config.toml
n_layer = 11
d_model = 896
n_head = 14
n_kv_head = 14
head_dim = 64
d_mlp = 4800
vocab_size = 32768
activation = "geglu"
norm = "rmsnorm"
norm_place = "pre"
norm_eps = 1e-06
positions = "rope"
rope_base = 100000.0
rope_fraction = 1.0
qk_norm = false
attn_scale = 0.125
bias = "none"
tie_embeddings = true
parallel_block = false
init = "uniform"
init_std_qkv = 0.0209
init_std_o = 0.0259
init_std_up = 0.0299
init_std_down = 0.0299
optimizer = "adam_hyperball"
lr = 0.00506
beta1 = 0.9
weight_decay = 0.0
lr_head = 0.00354
grad_clip = 0.5
warmup_steps = 248
schedule = "wsd"
decay_fraction = 1.0
decay_shape = "linear"
final_lr_fraction = 0.0
batch_tokens = 65536
seq_len = 512
doc_mask = true
train_tokens = 726000000
steps = 11078
dataset = "wikipedia_en"
Each number is 500 + 25 x the weight over the matrix's rms, rounded and kept within 0 to 999. Layers, rows and columns count from 0. Numbers have three digits each.

# o: layer 5 attention output (transposed), 896x896, rms 0.0259, rows 461-511, columns 0-55
# v: layer 5 attention value, 896x896, rms 0.0209, rows 462-511, columns 0-55
# q: layer 5 attention query, 896x896, rms 0.0209, rows 512-513, columns 0-55
# k: layer 5 attention key, 896x896, rms 0.0209, rows 512-513, columns 0-55
o461:470507467520526455464521489496488515495523535502479490509479560522502559466525450479534481479500477507566466527451426519500475504550473511499470528510491500498494473505
v462:548484535511515517507549498488543507532487487501506485486455508472501487526536524480509443475503499453504493504505514540466483518484512506533509499481497514529501553516
o462:507506534493503503498543507509530457528485513517549539479468498450501473538539463475508443517526519455522499508537475528479490500528497480533488527521496514510495510498
v463:487483515511512502567518482509496425489451482457458502531466433470489518528476509491484481537496527496517472487489474497495499483443510516505506519518544496491495487504
o463:494548473500495478531553453491512435520507493468466508499498466511482514509491503496465470518457526508513500506489511518509510449496486496474525563496477521524496501499
v464:490506513549484493519491526490505471485531521491450525497495498517538474505473492516474509521525505481506494492484488496511511526478460479523461475525495499503487524544
o464:508525492501512514546486483517529519491516473479472527486508497509509467486485520475471504527516521490493510477456485512496501473480500499503491457494492470507479494508
v465:482498489495521523508513529497514474487469508490515565507552498489462489520487510489470569472491468499492527454472504511503504503502478504474523506538512538547493468478
o465:511465524470510546474501534548498490488530455490509506491451462511476485553472490545519522480488515486493478495462535517521508487517535538492509484498502489523473502495
v466:519433505513464502480498464486513557483487513522490444507502511489447498497434530509496467497500510541485477506514474525496548498520470499534486475516520547515483529534
o466:518470504518502489497498491510478562527483505487510493487517502468488505433507514461500474535527530488500477493515482512514497500494507495494459497500517507489536458519
v467:468494496452470517530511475487518507539505519506487539491467458497483493511469485510535483497530480457493493503441506522466472509487537497502502461514548526509483502489
o467:502503491481507481519512451514521508475491524467505547471543464486515487455538450493493505500530496468516478506447475497473470482479524505475488474504545521487531503474
v468:527520521524506466467494496486466486497503524564472508468484468506478522494509478503465532517504464453495521525496505476478498543512456507475532496502478463492537491529
o468:506510502489510482507480461498523461520498523538533489493492477517493510490482503478454526499496489509555556518526468464512503526483481492488511484478530510490484476463
v469:511519498462510481496520516494488522507525517478482507512494507511481514489517488537519469500506498473520523487474493505495486526499500504525474469529490497497516492482
o469:472490482478492447519523538499514542487479502525501519505473515522518546487490502486546522489510464483472488474481458497486472495473501511513482435486506456486570516475
v470:516513480534503525524516484493488499530514510472501460540523537534481511524457498475513455498545550548494522496451519467550553532545510490577455428487502485468507519515
o470:474540476518515497501457502515508501473536534483482506536507539505525461540520507492520484480532498480510540508469503466499503550510473546541450438469489474479518503524
v471:521481507512478447540485520502517467550484493469515496481502519486487484473488546494495503527502543498496509531523492534510482475543490519537454449508553479482466506475
o471:521508517458504481509506499489525466514495463477506547508490501458491459559502494513485480487503519538552485504490533520517487459489468466477456523497524499503495521516
v472:482530516521527508475510519506522497502517530483482542474479512495538482530529493483487522462491505449491506502480508472540515518504512493490495475486445506461533487459
o472:486483517523487523471486508509520505495519539534474490491491479496515490550502485487511506469472494507470498499500492494508501522495547541527515468480473516486455512495
v473:531530483532502530499529536484520436537522495514496500525474471530498497484498514459505502537501478494495450486493473546510516499469500483502494481488478484547451525508
o473:480528506529492514484512482491501475537526464477503504534453505498501475496485479442525529531480556487486464478493525513493498507516498510483451506532516478531501485496
v474:506516490497503478517495527489507509504498520543512475487486519505505495506503485509534466520499521511471517495515527487535489532528486477536438490525524467469534489537
o474:480534487526503473529474526495487502467461513512482503500512464493522476501534503515483482501524478524476503469475496493493480477514493509525463455506482474452539513492
v475:459543486453545484518501492518497545491510505476482502459508483513514462437505464521472449483561511485439455513515522507521513506451499462525463518486475509519515571547
o475:485514496512535489496467494499547531520496491477470485495530513515510475407506468534475493502527455506477491457492498492481503477508523474528468534492501515535464538499
v476:495519509557501516480465486479526497449516564476487528511503490522465491518449506461494498516506534515505499500512501480543537523510501554480502495491433513491512490490
o476:517527493488499519480488491511514485515522513510499487508494472525478465496491521454471443530502503508532503517474487450536519524511474532473498512525433532488487494515
v477:485486489498481508466470473509534521506537502504491477466537515481551464479492489542477515505490502488537526495533526560491500472500495466506554490511524479498484480519
o477:490496465522493535519457496498527506513514518497520483500495545492498499479467494542486452492514498505509500470486478506546513489517527462538517460493510518527450440501
v478:471538502503502511507516522508480491471514521448496436515482497483504500560500474476542461480472493442519495482467516480492550515539515509545468509474483480464504483515
o478:504498533475510530505513524497434455464518503476485475495508491476524481543508484479520488485491524497490509493473507499474547522483487542503495505488460496471464553524
v479:457492483538464480507500483504501511532502507498508581498463481485513456493514518464541543486513504497483504456474546472491485534488500463464512511539473543503504513519
o479:502493523508508480473486461487591492518494516521474523468470469480530448500448538467498531461491512488501528489532502527483489508506518479487512476488506488518522486529
v480:500494504486546493527469489560458522477478490484491450493518517478491494503500474529490511468470506515492488502463506507569513494489539451532498502472474487485515528535
o480:506503502506487517499434524529447502525529516493475464519531503496490501528565473567475502504486481541495468507482476464532482481501526476510506530529478492454486524479
v481:520483522486489493505536521471490495528513489502486516498462509502547479500554497516512491526503538489477475466492523474515464498462444476496486472539469484510491527522
o481:488505516489509481494535522477522491500476495491497520521483491519510508515512480495464507529496486506497486489505515514516439439467491480504499498493520493527504496530
v482:461518476530507491499503478500480505522520493493495562518496480471526531470503492477494503492484533563497505459479497501509478486500493485485502532524531478521479522490
o482:511533473540483505510515525493469573486521469488505479520480504494491476484493532506500477532483530503516510485504511462476489537530497490512510513495502489550499489535
v483:490477502516531468487539469500515494474516502518498500538447491491520543537461496448490463502468506494503509473498453521488471522462505491481503515496466492457542511444
o483:511510472511500493510519487483458489506499531511511498495490492509524562527477518448488489500511490482507509503496498541498505511455467504540538485538485469423519486510
v484:502519525466511529493521493467501524473489536523476490527479510482471471552504533524532502464439491483511532494488483492493498539521525524515512475495458513468550479498
o484:519497497466528498524490502522501512458478559522494478497524466528529476532489502469480484462483510492507525496508479499491456533476531514491492445520499513457506531474
v485:448488500499509544496481444532501525492504547546485518499510487478513484522460473486458444502551459486467451475482484479518549517463499477463492491525484513499492468520
o485:541477483513526501538449461515470523479514528498486510472495488525538454483459539461478496501564477483491456498461523509484527518455529500509500507509473552460490519527
v486:547476507484462518506500536499501491496511494530478526490469475497470482493509493518495538515528519508504487539460495477525510562529523491510525459489448469511506483528
o486:516500527497481483494497505509540520513500485493492522503504477495509458514498481502499514500508537528466451515488517454525511518514519511466502433478520504507470512473
v487:492429491531486492473500504507486556462493467461527492505489555523504487490510457501530497528499476489537541526515527528471517496500465516530560511501547526520498493526
o487:492478492493469517490466529487512527510507519489502485493506568464540511467542510539525462540521494490518567508533462526504490474508469514492530510497514495536538496523
v488:482496484471512500513474543482482524486448497522493500492500478456427516500523506496537504448514510502499544476512496516502494507536514523509495540540461535478514463484
o488:503503523456519533523540486525516485500487499501467484497494499497464513520515432517499445492488509551514515511509489521505514507556508527486488499511465485453508483475
v489:479527523470515475551562477512474503502501494519522513447448444455515478500523505522494478517531491501464489495489525486492505546497537498528516530513484525546513478535
o489:513528498462495498529535422482559514513501471501483535443454424503525483503507477519491512530467513522474501484540500507479512499476500514453513479468513475475516492474
v490:533550486460536487501455513537476505484540477514522476510494482499535507487537485474485476474502532456507522508511529503498511530502524485458461475523480510446471491538
o490:484517506521498466545498482484505552498553511463506509494540473490523506531476531488482486498503475533509550482549517509482531545529480479473490445490477471454492527498
v491:514501507472511501500484474530489423492478487504493448550465496475563540524481491465517466515509494517492513498513476492506513498477509510520460542530518530478473477452
o491:495480461515499510509496467501457488471518490486480468495483516490522504511481508503529492468521443455470517503526489554490511487469501509493474527520455484460513504517
v492:500500499493509473506514481495463520503513537494490538504493503504466505511476485493537535549531530511508535484491478512483506532529474504485522528482487486454517514505
o492:503515454496488506459513510470438515499508527511480490501513520511485513467518513482495464565506485538514546530515498545490506515508460487519539507502490484510500524520
v493:496490483480488480487521486465459554521513521510466501521548510499480520494524514489549489482511493518486540490473504465529493506492547565461487527435488499432518520457
o493:492477521528505493465478525491492550483496518522516489510513501502518501483494497485548538523517485502512552488536541509455506515480541511496516496456486507493538527471
v494:524536510543487512526486520520509488512534531502528535486461490504538498484465499513499483509513513515508489521525537453494518514502459456508531497517502499503500534534
o494:511555466488515531461481512477504532505550488497523493509469497497511487492481520499467484530525546491485526514539502492495520528492444460544521466526533507502491496502
v495:465482493527499467491474482510452487528511488519497473459490502477536502449478468488511522458520530525472467523521460479509497519503502464438477521509499512487489504507
o495:500522486528501453512475460505514523548482466494511445470494508500493519481509479489482428527524456530476493527534483513503537529530513490502488516477518476493510508503
v496:488516515540491479507502468482514517514486516500489480503533496500485492532486543484473458494504470469478509503470515519535485514489527488532463525502457513466536493504
o496:508503518507513567484494507503507471494457546529507523468497483486520490551503506489511482484506503462481491527485479559486503492457531547535474465557491480454483496507
v497:470470504500500537468519521512486527478514489484496519519508501488543491505520449520503464480515521510516495494465525521506497489525519509512502474530535496482462497529
o497:472503483520526496517538537474443491469495506503477533515538482472546468456518492544537501527486513482502479510472465460481478480500465492538512528489506520519492481542
v498:478507490497475515500504488515524475501501526501501486527523517529475502479503528516479497493461493508521466495521445505533487488479520537478478508450501514473481469491
o498:501470532491543510516516509491482508519527506502487524527521482503459504495481530499509563472493510487505470506470510513492486482466547511466487510510498482477517458485
v499:547482527489507477539460475502477492520522518560499520465491503476496488504486527508535548506525489556473517491532518466474495500508521518466497532521546515455512484462
o499:519474514492502491482484484519503502510521487530519475472490500504521489538480566482543517485524484509493503505553532547474520521482513492474518507484504500491501525488
v500:511531495435511497454468480543485478504539476523495518487491489467473530487471505476529477473549517504540534506491496499543536493434488502466531500500471501485499550463
o500:496483479530486479485453461512504464518514520500498481499493525490489548516467477511512462480509465504499478528509497429535517487482477499512487511480485490469487505487
v501:498459497538501489533485535486491497548507480513515484473497500476522503508475515498500447491457504505545483464523502510526498525489498546489499511530472500555505491506
o501:543464492506522496528488531470456502501494495504530546501511496498507470547492513482497460509472564494470483477539484503505489501474540507505506534523487471483482531500
v502:476490489485514512502496505465524514539506481552483535470495473509528518473530500493538532541509491521460486485521548529473527478549509503520528511478526500523477501544
o502:476488484523497477478505512493534496505502501521491508509480551536504517447527505537485475495483516516501534513529493496503487471563510477539487518490511513572480469505
v503:484483512519498473483515479514484508487529519490495517494506517502538511522522505528502475498488474524467492499538498497516519532486507456452497526456508509477530508499
o503:528468515539524534490476533496465518489490535511506460482501550531514477516482511506521492522519436495478516496537495478532499510499497484523555502516485512524468495504
v504:544461502496490532477494468497520492470499539528516457511493541500490503553496492529515459504499472522504534478474491513495558535500478470524489486516543494516557497557
o504:484483472502489514481446524521438524458481506488518517491504502528510483543490548508497493502529546503496516476459490483513517471483482483500500452499515519462539496512
v505:506499492487457500520474454520493488539460532486479544551536476517509522482461485517482472489519455485516481536506490475537494507456525491474519474499519528558493507479
o505:540491507475497509499484448499513489498517503478488486479498471522480468480512480511521564477510509489494474533472540503475506545497524510455456504480518532506514494487
v506:540504510486539501478498507492530461514505519496530524426507479514496490504495522511471503512503520469501484529527513497511525497514472489517512473525511511522474533516
o506:494507536475504461476483498532551458536497529472484535452503465522522481499480470512453479501492528517516442522517522493523498495508510524486493519483506495477451563516
v507:489486510474551478452489471535502577466519500506523477520499492472523525525539464511502476505531489520494483472460462478523548509432524492480486520485482544504486487466
o507:523457476502499499515488484493515561505531521520513494485492515498512561527499504539482480529498476507478477470514478489498547523471520496525495535511490514471527493490
v508:528489493478518483535475504526476527490477492484505475492468529456447514497524505494508518488504522521535495481494514506464510497455464471522479509493442536481501481479
o508:546486512470500503504492488513531448549504526496474491529517521476528504572513492471488501488496530544516495533509484555493530472477475511502475525532491522467521534494
v509:531491500499498505528471468556529468494479474543483482513497487469500537531481508470504482508506504515447477498532473509544531503461550499478496507509487498520490503524
o509:548495512495470489517472452535486502533508501483486483492498477520489513547488487491479484491487493486486489486513492502516531498486526496483463535524488506495484530503
v510:488503487450563482488498507498489494461510472479526517487489482455496548518523475499534471534536475489499524455480493521470503479425508467520507503512531498527515499515
o510:501479502497489487516507471474489488492496523485492518514470513525505561519488474527513468528500472497501557483499491507514514454512488514529536512498514489496518488499
v511:481494473487506485520459474524514509498470501505521530514498521450506510515508493489484509494458505533497525470492504531502514462448514506489493556539535471485522494521
o511:509530490506495485510493479523492513494520531519510503483494490525488565534494484552488497486482496521496480464508515553508540478509512479524489548481517506475511487488
q512:513524503507503490513488522492491507498503522491496526465490470466490559453534504505517495507506508502498514483468487457549512496496502508522528495500497506548528502497
k512:482492489512491516479473470498508487529503496499460513495515487501542447554513524518502481445543508513459491510443550525500512518542481517509524474474520505512523555481
q513:464479471450493494502478468491486509516494496519501526472477510476460521513515435476512484519517489496456494514531481535511557531483501503496502506531495512487477456500
k513:508475495488496440546534506498468486495478491469532467457484521513492520466548472492464478512474489447521506491552506454516484538517514447516507530495507482526499468522